{"num_hidden_layers": 26, "hidden_act": "glu", "norm": "rmsnorm", "max_steps": 7842}
Each number is 128 + 32 x the weight over its row's rms, rounded and kept within 0 to 255. Layers, rows and columns count from 0. Numbers have three digits each. The size before them is the row's rms in percent of the matrix's.

# layer 16 MLP gate, 832x320, rms 0.0395, rows 631-702, columns 0-63
096:141088145076138110180170130104130128110140124116104137140119123132161161165132162090155089114175176135152152131097121130198142134121136105115072144160123079151186109151124112142042061144074108
107:152138131090131089124124193157101073157132155087094097163113147166141101097095144140153128105124149064109100101134116142178075141138086130124134188076097133154157075143134106092105123176133170
091:161147158099149155114114084143080121139093146129110099161110121112162098141054131129142118063175159166104155149128116090090128161082155155207107141114091170076130081145135143164074109090151066
105:146122138089153084107155145065103057169180137126140109070103135232122146076104157101115037147099090120135149099093138149178101129108153179115047185119164083126079049128122169109109163190131162
105:163120123120122119180139129206110130168105145104071117111159078170136130141107146108129088082180130164086090157177129159154110169147115156128090183101132110121120103132112149127100064095105143
105:119106089141106050093155116165181088086122148111042141134097119140137131132150134157086110168196135147145100165115097131139104114212119174144095171115152116100093129126143180149098141131048151
098:133150145119101159177129149187094147139126151119123134121084060201156116104112126128152088096185174172086140102124068145144124118174103157166102177171141085155132094121124174125076141139094084
096:082157164083157090109151118162131124195092198120105151127096135166124198136093146126147069099196164167115107149125151144105045173152115143132097146128124142115165109091092187132102079104147149
095:127138080101139145120111102166164149135112155077145126122134094094115131112141111143152125167144118096104080154149149157157070133130152108131084103119102096179148120175111160147128144119085167
109:113173135117133145119145128136170083153194150105106168159098122165199089112130151091157121144135193142139096116180073097153142078161175131123122232060141128164118123170145142055097103075116044
106:098212138087140137155106115174140120129143159140103130113093138156136160138106099100103170129140137147145101083072098178131133161141117129147143157167067127114104103146170110091102139158094147
112:099168127104096125086135173155132160143147176094152106124125062095136133128123163097097118119119129154088124161139082144107149140108144171105098136140150041138131066147101146082130174110095094
095:200176120120103075163114143129168174124140176084168134166114096145152111158153153155177125145179144114153046110169166161130132115120125162159077110125111086163049165169141169155101147156093116
093:164100123118116166123141118134184119110093156150178148128076136121146138044128154087117082120119139167109107156091079129180108133149189121133100191151151139122151117179096147107103106115171140
097:148097171095172075118104119092209136104124127144092184173092145155132078088076109103109147088108134169139170127148163176187088194159154175116140206132193099127184105082126142144094100163110156
094:105117133119141085088094172158121136160095130092100130118141128125183103087054147094097103124187137165103081125143165149192123165137134167069139169122136040192088048133173151125081050143134107
092:112137125136127181150124151149121137136152159118165140122105114151193128150086161123136132120168164120122114170062146096153102172104152140136141117099135115131165120080145219161113155105096108
100:128151113055159201161158162148142121156089148146114133113089119139131168121094121129143104133138177144169084138158131105223127131111146171157093154141179085103199131097138200102112112179079126
099:123123113093090198075139119133186104133140153118169160114070063111160121075127125048115149117123108156103150165119124134214070184136178187141135175154136129130159066128182143118057120127165076
092:197135129162198143054177133168142124175123167106138068155118108125135105164130185154085150114195177149064076137088145135135138171109151097149144125132168147181192042158141191077057055121143106
099:135115121154111143075143135151143116085136107081172110149164157147146093178031097131133087130129122132148141136149137167160044191162118150131120157088123098121187096116075189119118128131097136
081:116094149096153105166150094152150093127093158091153128116130137169120129115096150119093097117168157158120083153113124191120123182168135178170106177138125066152148078108105149089097105090141083
117:147149130115095100119085121128130085111193153187057133136142104147178140138075075130119087140140146141116072105139099130126065112161114136185111147102161143191128092111093155089084102101134137
096:080204135119136142110147100119100159136095159094122112174076153198132167104074090076124167158152133163106138147078102126175107142170186158186078171081138100100140122125129162131133090064159130
094:162147115124097139186167092137134120138157152152072122120089092157131176081116147102076107085135142166123128123114061213150106105141118125078084146081207062147182102130146152132104116113141133
104:143158132077107131096121170179175145163081138121106129143122134148163144125133139116065092085161149155120114147116125155132140170124165135162109151137134101176156094061126118150092148116129082
095:115166150103175107110128176110140103140117178147091131148138127126152139128109150095053159131147118151086100078162089125160130123160122096158077166082114112127179111148161140113088148117115092
103:102205092133098120114153095168191159168143161142182142102106097115175108131112104122131174087156130074161165136126081144139096149110094153141086182116096111112132068129173113150112135151135130
100:213181111107110176098142080080166135201176158108079132128136117120109187102173119125095140125144149147113123128142126160113074112138143161117110107096148161115179098145164147138100121105145064
107:159132168108119144110146112155149167137171153126132123153122080117210108120136125106083116109148156160110087082150144150149122140125117128114076129110175099115199112110168177103122114159129090
076:142125151113145147142173134104122119166166165129087076077090072143171141094055217101094114054160160142110089100121106181163113149159126131139095154159164045139138108110139154115037130160149124
102:135116144125105182046081169127150171197177145148086120067087143236148162118160076141154156130156143123136120126155134176113146174131150144148093186150140118181145099143127140107123135144081130
095:109126149094131149122184106108108113115190163116112162120072143115176151128127131117131167084164125166137103096114135111135114130158196149144114124152139154109140092102153127085001132088069114
097:150120097097080120128146082136110123159140156090053141079109115128103141176158138129178099157166152146126103150076150169127111153076110105160112190157126092132136121116168116120139153172171131
105:126140123113145109127152152103128074131076134137090137152108172073151191135134124114089124066118151148099138093115155133135103147133171149151086119139205088161111146087136149137097105060152070
106:147162113150158108109139130104149129150068136131167116140132084161158108092122115090108169126179126141109081107161099202179099123126162107146150152093093053136123105051172154139117067129122122
114:117093105082088136102111167138145129179100162140104139116134158132155092150067119124087108125106150140131164136157144104164128105118108153160107137145235118117072108105116126090058099134114110
096:088172186116105129170191154113081087140106144088103150128071114125194151093105141135101059151144136145155102118110165151145080113176169194174108176149172114137121138135149106125102172132150138
103:107147134096103110105154063132114050123135154074094138112063180168123103131125166168104141117137141119100112085106143142114055186129131156103109155128099150163146080141129159153156132119151085
107:142154178161153103144185091171191124173096144093071101159142094096124175159139112099106159100179106174112143128162070096096161168153140139110095168131083085136150118143106128112129114174202115
096:097121147097083091197126108138096112131159185128139133143083155107137118131096172091098096102151192140128083171119175160128131170120177150147110151133085100158096060095138138157119144085100089
102:181151098136127098130163122127123161129163142126116105157135094128188116166181124064110138141171172104161159122138132143133116146105128115181111112103143107125148140117160176170118134134141127
096:131158120148130129138143115119148145188125138095139122096121097125159135148133139133086114115133142115105137119161143116120136148145121158119130134094144134116187119124098174109077127063109146
098:176150089067171099118123142150147089210174141082122112103092088138159140093110164060144136072138164164141144137142156135104125194153157190125092149114169117135148121109131151111067124153100102
100:097140122105109198151107159149149155137139117121173078133058122160148133184061156135140098099157139167145076079130158171182085171132096181177096172130159115109122150113113123105116084120095104
095:138133153169093124136090136158128146123155138160163109184088087163140131091107131099093118144165156148108076131178120164167121129148131143182080173118121108105136096158136117083052135082140138
107:135146106132082106129171125114146101125110148098096085136130103152119088122078123109170101093192115109178115150140146134171111086230123238049098120093157069153132103139112161050106039112128113
094:151179116124088111143162098120060131106096171057114182110092084123133216096149123129140077132159141142148070165108167163146077159140137164075135164110188125178158161157103139159097164139075111
099:140149152128120120121114102138167128130163133111138121155103072154199090090100171067139146132180151163100136112093139160204078159138127193143086110108125136099175071152120164176068109144090115
107:141145117107168142116192125157154161120110150117115150102111152173154152070183143134094119084122172226115126131168131170137157158149197106181122159149189147187143115113102077141099112137099145
099:117129155063143135148128108102126062151085150080133076122085108129133151119105111158100109123163122181165159091111138155159102126118110144133112159156092128167189123099185121128115145133122115
084:119123175097150137101144131149122134154129141112065175181061145132153163139125112118091129098155144131111160141069161170121121187109163141122115141141144116101104100155216195120085130102152151
100:132191130137102121169156149182113113138143133106110091144088093119177171171078132115087127121126153120088125137077147172163073189180148186126100182076109079122157095129083132100065042091158069
105:087149175140087121072155127081123111115140148087133148169073112126138161125076096137160090139161087175145090156104134170131032095167124111205155179056132049140139126130162129105116098084107150
090:099129150122100119071153156097114075144090153062099119123120128157108157108134117143152119090151096217113140131062143179158080123105187140139126162102158128121251071133120109088062123106131101
093:137086128101045119157200126100107082176095156129099090084071122183202168103131087131109103087160166119150112102103136144155115133163124182148133159139157104204112090136177130120095057165158122
100:127167116105132116130178099146116087137096135081148119113103117123163169110147150117131110141118111148091111102105119164160107155103093106181094185149129125124168123128091138139105096102174137
103:142120124127110142091166102118181193148145147102102153125146102139195097147140112101114107102166135118140127085173107126160097144145103119112100128107129121152144131125181118116083031115122133
081:095129159065115132135200162144174097135125144095129096101107087080151152108117113075109058129152138142112101147168097139142146147112110129149097174088129088148158103158106209155113113112114099
102:131102161143087119172169135137141112169167166096136091096077147096135111115149160128136096093154163135134120141105131166113091112159135133108098190072171125094181031080154118179133090170174136
080:111144153126098151162148130164174133143103120122125121113114124149144121129098125131114032108162163132106087136063139130160113124126136126133088156131166051160161092151107168167122098115177105
095:106148145130193157149175121161125104146146152128091116109143096178222184087123118082139173142143174121136100121096091164161096133114141175107115132120162138161106125112155141144123135108039088
104:165139124076102168142191085141164111110143097106136110151096100085140158162105078114072150079193173077135096179106151142124143180116193186126110114131122107213101131111105161120083113133085165
108:148137151143117157116121133169174126150111167132141067139143121139131116180131131107126144121129104211100131152102092117100138175184153148163125170139153136173134132113127109047134110164077121
107:166159091140119123146110126170207134125131144124132113142116131185140144110138139103112082120189162153116128107126122169117124148162135132125095105123123158141169134084086164121081134153072119
108:140165169086135108191165132160187166142116143101173116151117102177136129108079166069137113070124125144098129096158151157150159184158130141186116093118182085179118125104111141086094136132130136
108:234162123140106106121126095137144120109156132069086201144120139134164127088112149060125111162204173155072105128101074199123136142130107117112199129138120089141140146082097172161135090086119112
106:123131165166170199102125084166145090115136169113107132144130074122179098121114127146121114136177126204108140066139096128165119138093131136107077179149134143174148088093133117170116127085132092
104:180141076092140137104151171143203089166059163057152083099058130168127105140179146120148129139132123138112112120146108184126115117151096120104146119111150125154111116137123172120097113160152154
104:108127138112136122135132211187142073142110181142063161127072129107167072169118187099109102111124153142159149150185097128146134175133151164103062128110127127086161089140149138100083128133137062
101:172139116126085193079105139090154143188160174190160074151154172087137098168108113102103108105163132121132123132135152138141096126093180158132142131144102131132202128141107204137109088126102078
101:123156185123125108106100117081153102177101164138138096117071078145146088151121093106105165115118120135188154070141129105136134140168148085120119145100232092156184118128106101072086123190146074
# layer 16 MLP up, 832x320, rms 0.0347, rows 631-701, columns 0-63
101:125181100121128151122072167189132144145080144175141116126112080085139097100079112174122107138087099092108078145143140119143085103127165195184118127101146144143142120119152184127194200092171133
107:144129206196123168076128063130093142064119122146122136101113194106152146191164155173082144129153158161154100075104095094106124121154146171116099147084120130119150167091146091125159141091152125
086:084126121064127140097105130083119121092144129127087199141147093135146087113047137119130112094116130148099135171150096106099145095141197135138081097127062159057106052186147123178077125129125111
098:115162157161109151161142089135183153117197130142133128145073143113147168120137061107109071158113109100122083130132115145142177132176110081135174148124091143126167137135096109121127146144097219
111:123119112105117166049145100171097153130160107138173093128167140098087148083233136114124063096124162106156092161161129141173067102118120100010097143121083118100139111192127165157131115138065129
093:070158164127168141118133088073134125104079116130073132112147110143142142133110152133127143066149146141126086111125197129162088082097143144099129102125144134163133143138074168103104186137181129
104:123103126143153133050168076083162109139144121113128115128152153071145128165150125152093154154136078107173093128126192131133127138145169115086132086079119188117149156146131081103151099062144142
120:183155086118084158102106143154129135120143157135098147147129116092123086064110068106136075106164197139122106137149141113128092095150143191149126171149149092119118166039152154131073115135138089
092:155118133130107160160146115108136159131067127082108143113141161113138121149108155107161130163087142145118162083143166120174080078114176114139127072098104120168088104132083104128106111111105138
099:123122178122145138168107146122120114102083076110082131132112058111105142078142147088146146129150175075132134166155145124171154135108076109104130139122170159073158109129088122157132096115133173
113:024175083161128084119102163154104134110133140115115134138105104143127083205105123118066148130148161075154144148080109144144148121160085120173149171173096162107096146194151128073107164113115111
126:135104158118129144179139134212137179165130122164164071179106149119135093145148186151142127174133154158152128098149073142139094148117066113113089146120129140153104097106112108152103103133096099
087:138126135104080122157139166156174143094215126105150197162051126126124059118095104128104158134129118165157119161100125114122145115151141140197137106107124031095106177177168124206114139168101106
086:123086117163109177094137112105190096122069153154190120157098158129144140020099158090146099133119093133107128164111074093141132117104149106110136167142102147056117123194077105099154138109214176
095:103094080132090106110124128182199167169170125115163116153195164162056144183138101114137150127047166110111063110185101148091163104103175117120176095124148139121069184117141142129039126135053167
119:134172138085073190128196086097158139124180160158147130140070115143114159175174121139147141097096159171144162168086095160060107131153158125191075141132175165088178165112086153104147175112102124
089:120109153095149115114119103174096118098108134147170117137131122142120101117126122124124101215120130121155168124107043158167145173102176104142137130121151106172123095077059128100085105165166113
101:181125092109124124109079188085084111121127137104124084140108112104091132133143144151118087110141111090094126163133124142168128112137225116143154127137213099119174185172083183100114114086153149
099:127121114105071216066164135136173064112145121145183184118091077099154120094112146040119126150126129162104175192135092139214127169133107207095132157183130141151140088079157158152075113136116095
087:184122088158173130065101116160192146154133155132182059101088159100088113171179132159116182169135173132084089172074102166142133172071152106132131116152128176224146114123116175131061100135146135
096:120119111149173110129099065131161126130144139147083155134066123080106162158148073132091074167136109121128090140102126104137123175180099158110094129099119164117121126122089069212136088135140184
087:127160136131080176087144157113133145178156159120066127097071061120192150123130128101138120103161133155124145095125129118164101138118138119094106127119190149132149128125186137164107104157099146
126:193056162128134151149121118132097143155167127114166153118145088141151156155133109101153125138145121119079109136077145106103176150168168161166096166084113096148151186159139148183083075133103177
096:122161104194126124130166151142141099129136154154076140161096165142116128124139145119118190155134133148125153183123099124163105121157149111151054145093124152094144153123081103131128099115129128
096:109093154153134151103126188150123184108131091102053129164143093138111165136157070105164121181116084091092176159198144125171088070126091166135143127172101176130148161093152108120100181131078108
104:136107112073108123104103179146143157154090110140108142194156153145138149125157136161091103120132134153094103112115116121133174200077183142177144152151164133157153121060131080147119165144155078
091:171127115119074156150158092129078128116131098074100141066100115145172145109133119121194075113123176134175164161105177162103123123104147141072158106136148114157064134082120119151135117125169135
099:136133126125126130161156162167129078139140119138173108122070147126161120096123118134170107076139106096136130097139068132174114123121100185038111104071144123136065144090142110131132064120148151
088:097139129100145143193118172120084102105141148145112120109139096198107138133110115106144102164108109145153136104164127140200138120090101133094123161128117103174074189078135204136112120147128133
112:129109131085144113148153165102124055103096091106119144110134113161108167135123164150101140134136125084147134165128112112164084142125136118133088118114122132137095126181039057181131112047140138
090:127149151093090129098110126165166129132089169094128167172110152154123130161166082111109101148168134165117119130139175131146127182153166175131106151084145163137134078116141141110134071078106099
101:114133160088101135193117062102104063084110135087093100153122142137109145133101120107119108133139129183106135118116113128184105202197131118119172162195105098071147186098090135116144140127087162
090:186109129115095148139150150136123118126089107111133140153088138114161131172065195123130143122124116164092197195086116128083200143094145128116177078147138172134063094092104091032124154132153109
085:107086134129178121120116156141054087090123107170110098196110090097158132092083103132170154122189119140110062118097152130097127131138088104161080136097094065096113153213133096129115129156127166
116:097118062143152039102135134114073159114117128095082131082156109157139163184111066110153144055108112179140164079060161178127113169064197137104097141097160119139074092136141154140136146154185143
114:079097166128185124116097086069139176141101093120123159167132102167114124166113121116030139146123125083120166132122119144173113178135172068122190093134096039119109087072162148077130099135167095
152:102155152127153138152152159162119157070137118119150118133127087142120137143158108138131153133141191148123074125098081101086137076185145062103104162109087123072118133185128096163159084083160105
113:137087053124112131130055105097187170123183153173179135168186108156069117163161099123139196110155156137126111202178115080161163121120101130127153099158080130149142130122108162122126073171130118
091:057163143079116098144170118156114073151161131080102140132117127176100129079185154139093132146098083114071115093145092180129111088169151100126069139105135110108063115163054136145161157137126108
111:079176046097114164155085172042083165118102154168153160102126204176108087102091140136121074102106147141129119195108112125135101085108078117157153143142141098108125120120160141139093174141084141
092:161111092090143121167173190103097122146163152113120123151115127116141177110149165075120127115124135109135087174111034169142148162116153151110163117096126097113138058105091119116107135141131221
102:164100163151119118085152149085081136143090129095182137084122102090048164198137161162141078134096149091128069164118154157125122099142138135144112124176110128126135102145187129174136114148122079
094:138112128118089148135132112133125117122131123155128126152122128135127149108108142128154129114123110152174091147086094137175152132131145125168094148167129111171074111142171144115156114135136079
102:194127060078150056110099110135170077197195098098136070136128101136116114109162134100151161049110119148161145104181125089095161140133158145122130123138165143127126138135144130104119159103086103
105:129099080131094148154107099106179081163088134156088185147168127084122119129182103143160141160145124119230180129133078075153174113102112071092144177153173130118076104147156177146114114135143066
093:084056172173136172158133143138154133117149139095156084162130045175098134091118077079122136106133136108112126132162114146162100129128174163147140108088205094113131117154149097108074146057146149
103:152140132165121119070144131138164066115116106106136151149132071163133167085122072111196129108141128071139152203153159126149180153143095151103150112148161069164125129115106188091102105167115158
086:216157084161115137124050142135111219127128146092091116114118088078114119177135165117129149169127075158165125122133165106149183135128071148087163135129157154133158108219093113157135185162133162
112:162115173096146111132101118142084189140120140106167074127124075128127129122072165108161131095173129119077162133095123132115141157085117173074158078080149092122160074163141162167146121121102148
111:155089113170133125128140052123179162124161113115164113108105112162118158132170088141149155172118149093153108165114093155155141122210133137135069121123186127127147090118126123103102122125111157
098:112112178125190175127129128129125124161118166137140053112130088103139142159155102146145148143139099216132146075104110074141111145170140186104122170157106155109085151041149100162118151102105096
090:108098161113173131137122128169118147117171097132071198194094145127124166156120101156130142118115129109133168215105146136106191143098153096140142101119111143078129114162162174157087196097141174
122:088098171121170126123104117113167135150121098159132176098147114157073100055184075124122113088142121154176095119144135109086198056083140098070142109175151151142119190062193150089201168162094166
098:162073108160127080115125092104189131115107141158134134119153120143097133158141087068088197144117101167151158175175196108126161125106113110091170136159096168121117131177092085156146109120050202
088:120104140099154162123190100104155181089128102105141137097120106101140168156139140126100062084098181175132152204157174097080128054101127137153157176137123062111181129180150131150083191152161163
103:115190186127214170081082120173178153121136152087134165158157107110089098159094182104116135143161129185081105132144103167118125159101169077121075142110153130072168122105075132138110174078069101
108:114113220156118206081073141152123232111172119152147144174156127126111067170064091112073089131096144145190119156169144097135151070135145114074148131078158146159127136132205151075143105121112113
111:099174084148130149122137076105079088210156149148096104174129128103096110115212098149120140149093151155147098235113153138186155119133172136107153131143106130118094133196079154068130172127137095
095:138151146149113158148104064158112142166134187123108177155097115195157116136128172119100160086157170149151123106075169158170074166202194158118111143142152146127145102106178107079088105115137116
102:164111088107134098143170124138137141096150105168091110056125126091189085151175195101140165128152113080144135115078119157132082126162163142117144147130152139154161143110158132043117137127126131
080:151111139084169112095142145109134100167175193118106130139089068140145171140121178093089217120165141170130143120184119131145108171180159161125101162121124155099119109087172112071070128116070132
088:082082126157160120165178170165085181153194138135125158169115136166119106077178110154120091109105172110132117079155169158159168091164195079105110125102120121122093149101173098152099109165100128
100:125116042206181106129194181143144140107156118175141167105156137175146118098137163088119079152205140172123109113145048097115106195132165133147060082113132110146092107097147110116107115081181146
108:077129076080138070126155138119101129121102097118079153131163078131169159159127116182144108116180093072204196138127159098124113050078145164090119071152134065133170166156150122144132181102133164
104:105210096151158127097080151117170111154128191114119067159125104163126179145108142074105138129130057148130075103173126178118150222126130143220119101179102157152149150106117144098086094140139113
113:103164143200111136167101234101138177122161121113159198159123142119154058126126177082160144146141132140125165111169077157117082141126153188192131130150193135137121110110113142065120191179150110
104:177190159185136098135148181172136171083201143116140145160105098179144094146128099152133126136150132152067191072146141177107112095164123104129149128111092113153185134134128120147097110135114137
104:086101091114117112145092160124123212106132147167143105161098160150125137134110152122111145175169122105179124161212147123078191099177120108148149098140139105083129139205153189127060198150126065
102:162084133126045165111076136220125121108097115159137145150141119135152141088145120130163150172104122119173156168184214122145177139135142142123143095140127112145130139109064082128116123093084156
096:088127077077111138161127118198122094128153125140084130172097115146140082116138197175115123091152108143164058131148156101110105126116168096111130151136176128090051140161157114100143092195126084
091:163139160143146137081057188153129122124153153088125103130119128167125126122084099201154101113139097117139112120052149139092158076094077138144101127158116129074095132158092163126099096128074117
# layer 16 MLP down (transposed), 832x320, rms 0.033, rows 631-701, columns 0-63
096:112125133165130117162128149113124124064180154135085163127082085103144115184107109133156121123135211134167128050166166136135194147074116177082098183149145121121141128133107105136065152129106151
108:083194109158102168178122107133102194123147129114144130106145127123100117140124137135096135140079168104095181050085127092170124126142146132089099133151133156115072114134141072137091148094099132
088:156182111108148116176066192117139119101125168114125111122187123114154129095180130147133105116140150129154071123007173194157105087148079163094070124122077137178149168148143150157128098148103128
104:123108148192106184116142113209109173168089123089055174128118122157137089151086146174182127108116171116194139126150086098136075103171142111182093143155112168160137112115103149134145139094107137
110:075135156160090086071137150115106132111084094148169150164174148129170141102160121096144108118185060083132189082120107115118093118117112101121064130102098210119176140112063088097112156154078137
097:152107129073117145135164173165093162171135144133137107132129110106180170125132136161146124057120123138099164134128118123116139139075140150125146148074074071160147125131155056120170100123168087
100:122157156111139068107117101136159102148135104121115150144141139129180199121097116153029124125107136099103188150162136117132109094115081141103157129130151135175139143097081131218092174157143114
105:087182045075175128164093124115118134119163134099131191154116081155118196112103085101145038044170173136113131134160207108127117107180093169183094129117096182097139094114180113193148093127110139
094:104065092164127107182120146113110095161138111126149095128137114098115130092091176119129143099127189146140128195153170136126117146134093156128188115100103144140094155162107105100196143182087107
099:167106149121122091111136143096024127124179088125162123110107124109079129088112161146107139107199082073095115145137122097087083134129077129197123059137121124101135146104095128142125144165170129
116:147219060140203122147070148123163207146148161176129179185108140172112115140097084099132136159151135142135116092122097139104136164118099128077146185137065155113104128139144085109176129171105158
119:097127140113103111086187156107125132127148121099124107092145141168068122135130074113096106165117077131121137134172129106082121108125145152129151110150105155110173188178095145193176149085100132
086:149152163152146186079101107150067155156097110152099081159148146122187133095103128103104165134056100114106144117095140089117129091088146117069112175106073149068152034114099137113143117104169101
090:108103108168106101111137080127129110108142169154138116117154078139255132134149142151123123114083094126108065116141102137161084163096165108136115147080139143157132167145097151112132124104144151
097:182118066136113139110118118102123147040093153133115116159130104120156116102129130119112128109144092178119107163143125108214120124092099132136119103056142140071166068107120136114230117143163106
104:093154124114125120113100131166108151108142138097140161159120169125099163069171130136138146128139131143116145154126208103143149085116154166176116171122180095098123190145161165073093130134133075
092:099143096141116170144155123125165141213124133141135146068143165113143134092157181094109151049134183087104141155157180036078154097149124111153060105134076139086108168100178183176142167093092074
102:085188089084090116149124122073113136103146160124126165181080160135186135180183082142128123137123057091130093121121148119219147118114085103099136111159058088104126123047117112129150099157100145
099:131121115159118125128177113129120126111136130128180133124127134097168192108101133152158171140142065104149134168164075110124108135177095112165200123128117153091104171085180101075112089085163157
087:192104142093210139094181108145112129113090160155117091136134107082069083146115170102071130149073173146123135130116119124143073147121144090188186125103155169128112078099140141142156126094118108
099:114110118143101058102111095101025167149130162061119138118110103114163070115160073141128144126146129108128136081161113113147120075134086148179100158187107152185085125091147172081149124124105157
081:117116132055166112097123123125146113134086130075139134120089162133159128110136200115151107111153149191111103130072112166178094152130173123177084167108162118148188125124150152079074093176209106
124:136134103162158114097144212082130086087110135115129155117086135074123136181082136106109098097144116098146170154119174083166176096125122141151125111134154183117112121138168164136133089122120133
096:108166140166104149080118165063121095156105123145130109175119098142080187128141142159160148182139086140100147161102129156199068074152114094099105075117115171070147110138023102076119088133102114
094:140121160129106093128140153095148215134144138163064112178079126093123137075135085095209142100134138136100191146102144178146129139124147117142104134139100155105183143162140130106102158133123138
102:146157124122173131156106180107114139117158141156125126060126169124126102130133100151184133206157140184114153171133139163113083151120158088077167124140103111116107160096087145203161109118146156
092:147139178125107162071117124130150128128160157130129139117164179103116134162062095124179155098145164149139103142110154131104104133173137210144126177162113126131085134123123071129167121108146115
099:135157069226189139126111174116144083144142150144141158113150134054129080208120113145111170103169157115156121150114109134071150122144122148124102151178183150147106174151141085098141174105068129
092:112108123113171100080111105167164131172125080152130156079085140126107151123167082132055107121180126135107152126157123098093159118146103072155113123180148160114182086151126067108160171167137108
106:141141125090118136074150101193126153089075199201076138104062134142098124103156155127113118160191154126065146135163053112137129105139209131094126155140167105138135136093146144161112161112144089
077:106108129086144078131148126124110126156192135090123101107042105175136101119103164104099122117174188135154129055135120178137106116123136113107065126125161124119129155179150152134084141145167142
101:123150145163149114130190097185093095127119132158156108150162130136159081136107149113135087184115126096110184102142106110131143173190172123115175084056098109093101147142118150171135113173110125
092:100155122147158132113059124150162117143134150150159108093077116164149113117148108171101112151094138095108078110123133112222100134148096117154119072163118110125173147080128149150143132151089165
094:119195172074124099145111139127105111138110077103151128095149142170099133114147106151151127129106090131078135130161150134149097055193091085137123116096141138114128123124131128084198162140102153
120:072138167131141140106115135074093150175148115179129142209134180096103135149141133165123112072109082138139169108163184142141122162073130135108114139085125079136122093153139150146124159074097126
109:114130134184107119159113156192121090110199130069144105053100135138201076144083064161119111150117084118124105110153113122099114109085096070109099153132121129069071157110158120116171158135216172
125:197092150131143153169159123130069158134100198098119083102061165119123133167107099155151153118127102143090084142121117126116109114113129114127111129125133113111092091140049148121122113165133124
111:114133109064063140201118116094111094072100144127112157115113135189107137131125164133171126106137104157115128159145130137117183100127102136046122102122144148132147158097146201173151181174109119
102:104105104088102145152144125120118093149157108136129149139128153124134086055186084123116127175093190190078145075093146050127147160117111069124105137124099139096089131127152181160167144160144121
108:098117162144095139099137097114113180143099159207135086143125136166174129140130131151105136110146118087100125164059141127125141129136167139092213100172111128123116137139145065112124089156119136
097:104187163120078138202102167118131143111126101151149165128124120119128108142141139119155167113185065174077151098154147087132166132122121145178156116151077137104103143139132206125163104085078094
106:117141173128134061123123102115141137165114104148146081154098131083127062082153139137207169089121080132136132133146070070107128137160097119099056096127125107219166109157173106165055093143136144
084:100052142077091158109128165117104086106141161164177151175120125151120168137114134158106114121135086183130222154124108142128152130154118200095130162154136118093099120136104130129109097137187128
096:119071078057169124120060137104176075125117082107148153107199066159127121152117093182151106122079135124198147133155154107114139145219125155152093104126172103054117134173175096162135141109146171
107:147130106118087136137086170088127082165074146153114158080183121124096135098130125166103125114097108061088210165167106146118149135093080108113174097137082151102143171125129093157140100126171043
096:135132093145102164182055126134155148126157066132071110184115158178082126166166166104149107142158089121088099079106089131044137105155069133121140130137079107142103195113120172150093135140132103
105:086143114135114115113085095075112170165143113128131181146069100173152135175079149218242139103135203114167087149109156161162139161108121145163130144148116133108120157096136112137083102144103177
090:121136158166136174128149064142159123163101135104138131107138116134118130145155172082145099157102149128148113116093109174135146158139072092099156098152145138160107194123159105118216058138119126
106:090165157115191152092132126094137197091139127160074163134152134123068092075088161052154111126059120132147145101144153086120100132128104150135126112091101115124142098121071124151142120133113136
112:140127156202082101183136112121098130093139139128111118150173154110181122096149092119076126194082070119132112131066033110117097172132172129123101143094126167164165120128114113119115130123176112
101:046129149112135155106186146125183150168103130113103081089118135072158136112132117119132137049128185191099122059093107159114110210181149082147129108121148066142149174152195054132108129125166112
083:113112118127116115114123114123159175114112143169149107166196113098079090148117147091126158114141107148145138155167100066091135106175068117092155065103085146148124123118101089080224134136114130
107:189109137125135064108179057122133115136114121153120112145113141103077084133087129129146130202148134105111104104125122151121157122170077104137138121107133165111160103174101163081067131126121155
100:122157168138145144108122093059131094099073166138084135071139086190100139099103196144145125146109184130123145166160174156123068101206113183160138102141151084093132131087113150122109079149077107
093:203187102143109164128078135086101140109096151053132174085104166109080109125134114070111123121167070115165138139092133186126094136147105129109143097148176077142125118106138136125172140126165079
092:124142196097170096134122155162160157091151132041132194117091147138145160105141151111169167119136073204118117153102041123162136137108128139144143170122173103119128129118117113107110138121104153
106:103083115134123103156129153150121162148170100087094154172127142125094136161153095106057121108135117153184149120112124125177111152129153134136134168076108187174132119148098100120137171092094141
109:094105111145133166169149136116151098108116104178112160055100094082092115113166128132117126135128114101163080153137175164100116048104155095149139131132042157183124163114061159089122171127169167
088:096186191126113164160101142129126166105055115099121097189106081174141205143110166106094113107188144169084166137135110145100089109148136154119195177122179171112132144106106119102079163143124088
100:133148152169109147088134152105146096122138126126116102111102140119092102116147119111140122064114216150115164149117111104175133087180137172129122096177125170107065128095169135149155175113140150
081:108125180121145118123122128110154119132069166152156103098119132139119188118114100104135132094185194193084124160122123138093169127106140070117114133108162122147151070160119145097036130154108061
094:103147202100109159083131150143146119147118121077127146152126106167145168151113112178154115175162114138189109097112160107065122145126107148184117118160111110139146183096114136138133134148109085
102:146128072185156108189124114137106205111170066136111104104120114137154109148125168121129091165147116144136144141066105146094109172109135162165079120085124141186108173135141068133145125144118087
106:126113098172129122168086150137135104157175105160100119157131118118156094158094199096182121117172110141178148148156175110096151096132108173099146135086103112108122133107125093130092107197176088
104:138128121129112100126051125139142119165106142132120169129116114132126117111119148156129131154102126133116155093085118110075143115163103056131154102147155101129086088123125162163091155153094169
109:145176167176130106147156139155145119072160091085116138174157100134094165146163139113175088117126128111117077168149217135137158109087115099163150172071120116139138165141096149072123094055080191
107:139142142076094111162156108090084164152105153141070140118095082146141141107175166126184113113163105117148136148180141127184099121152147176097164146122088170101094171152071149123133154084127152
114:159106127125123091094134119118102100102162152098136143100119090129140156123043124084118184143181131147092083165120211171105118077144095138165134063136084091168163088166066144066115124124103192
103:107115179089092144135149090101119117071105196087186177200122078169147140088129148134139125102159163067143144158161140076144180074123109109076140131174138156103147063176119069166083091144115127
096:167104096179131083148103071160134148123112146066095093105196094091102177149115054184138106084107097070098152113141130133140107149178121116107080143083117118121129116158092088095126159177118140
093:131112140154127096208115181115089156074131123151177098098139103139147168137147128133101150128116112126093120076151130092155118139132142163090134228137141149199103127077120130130154098172155154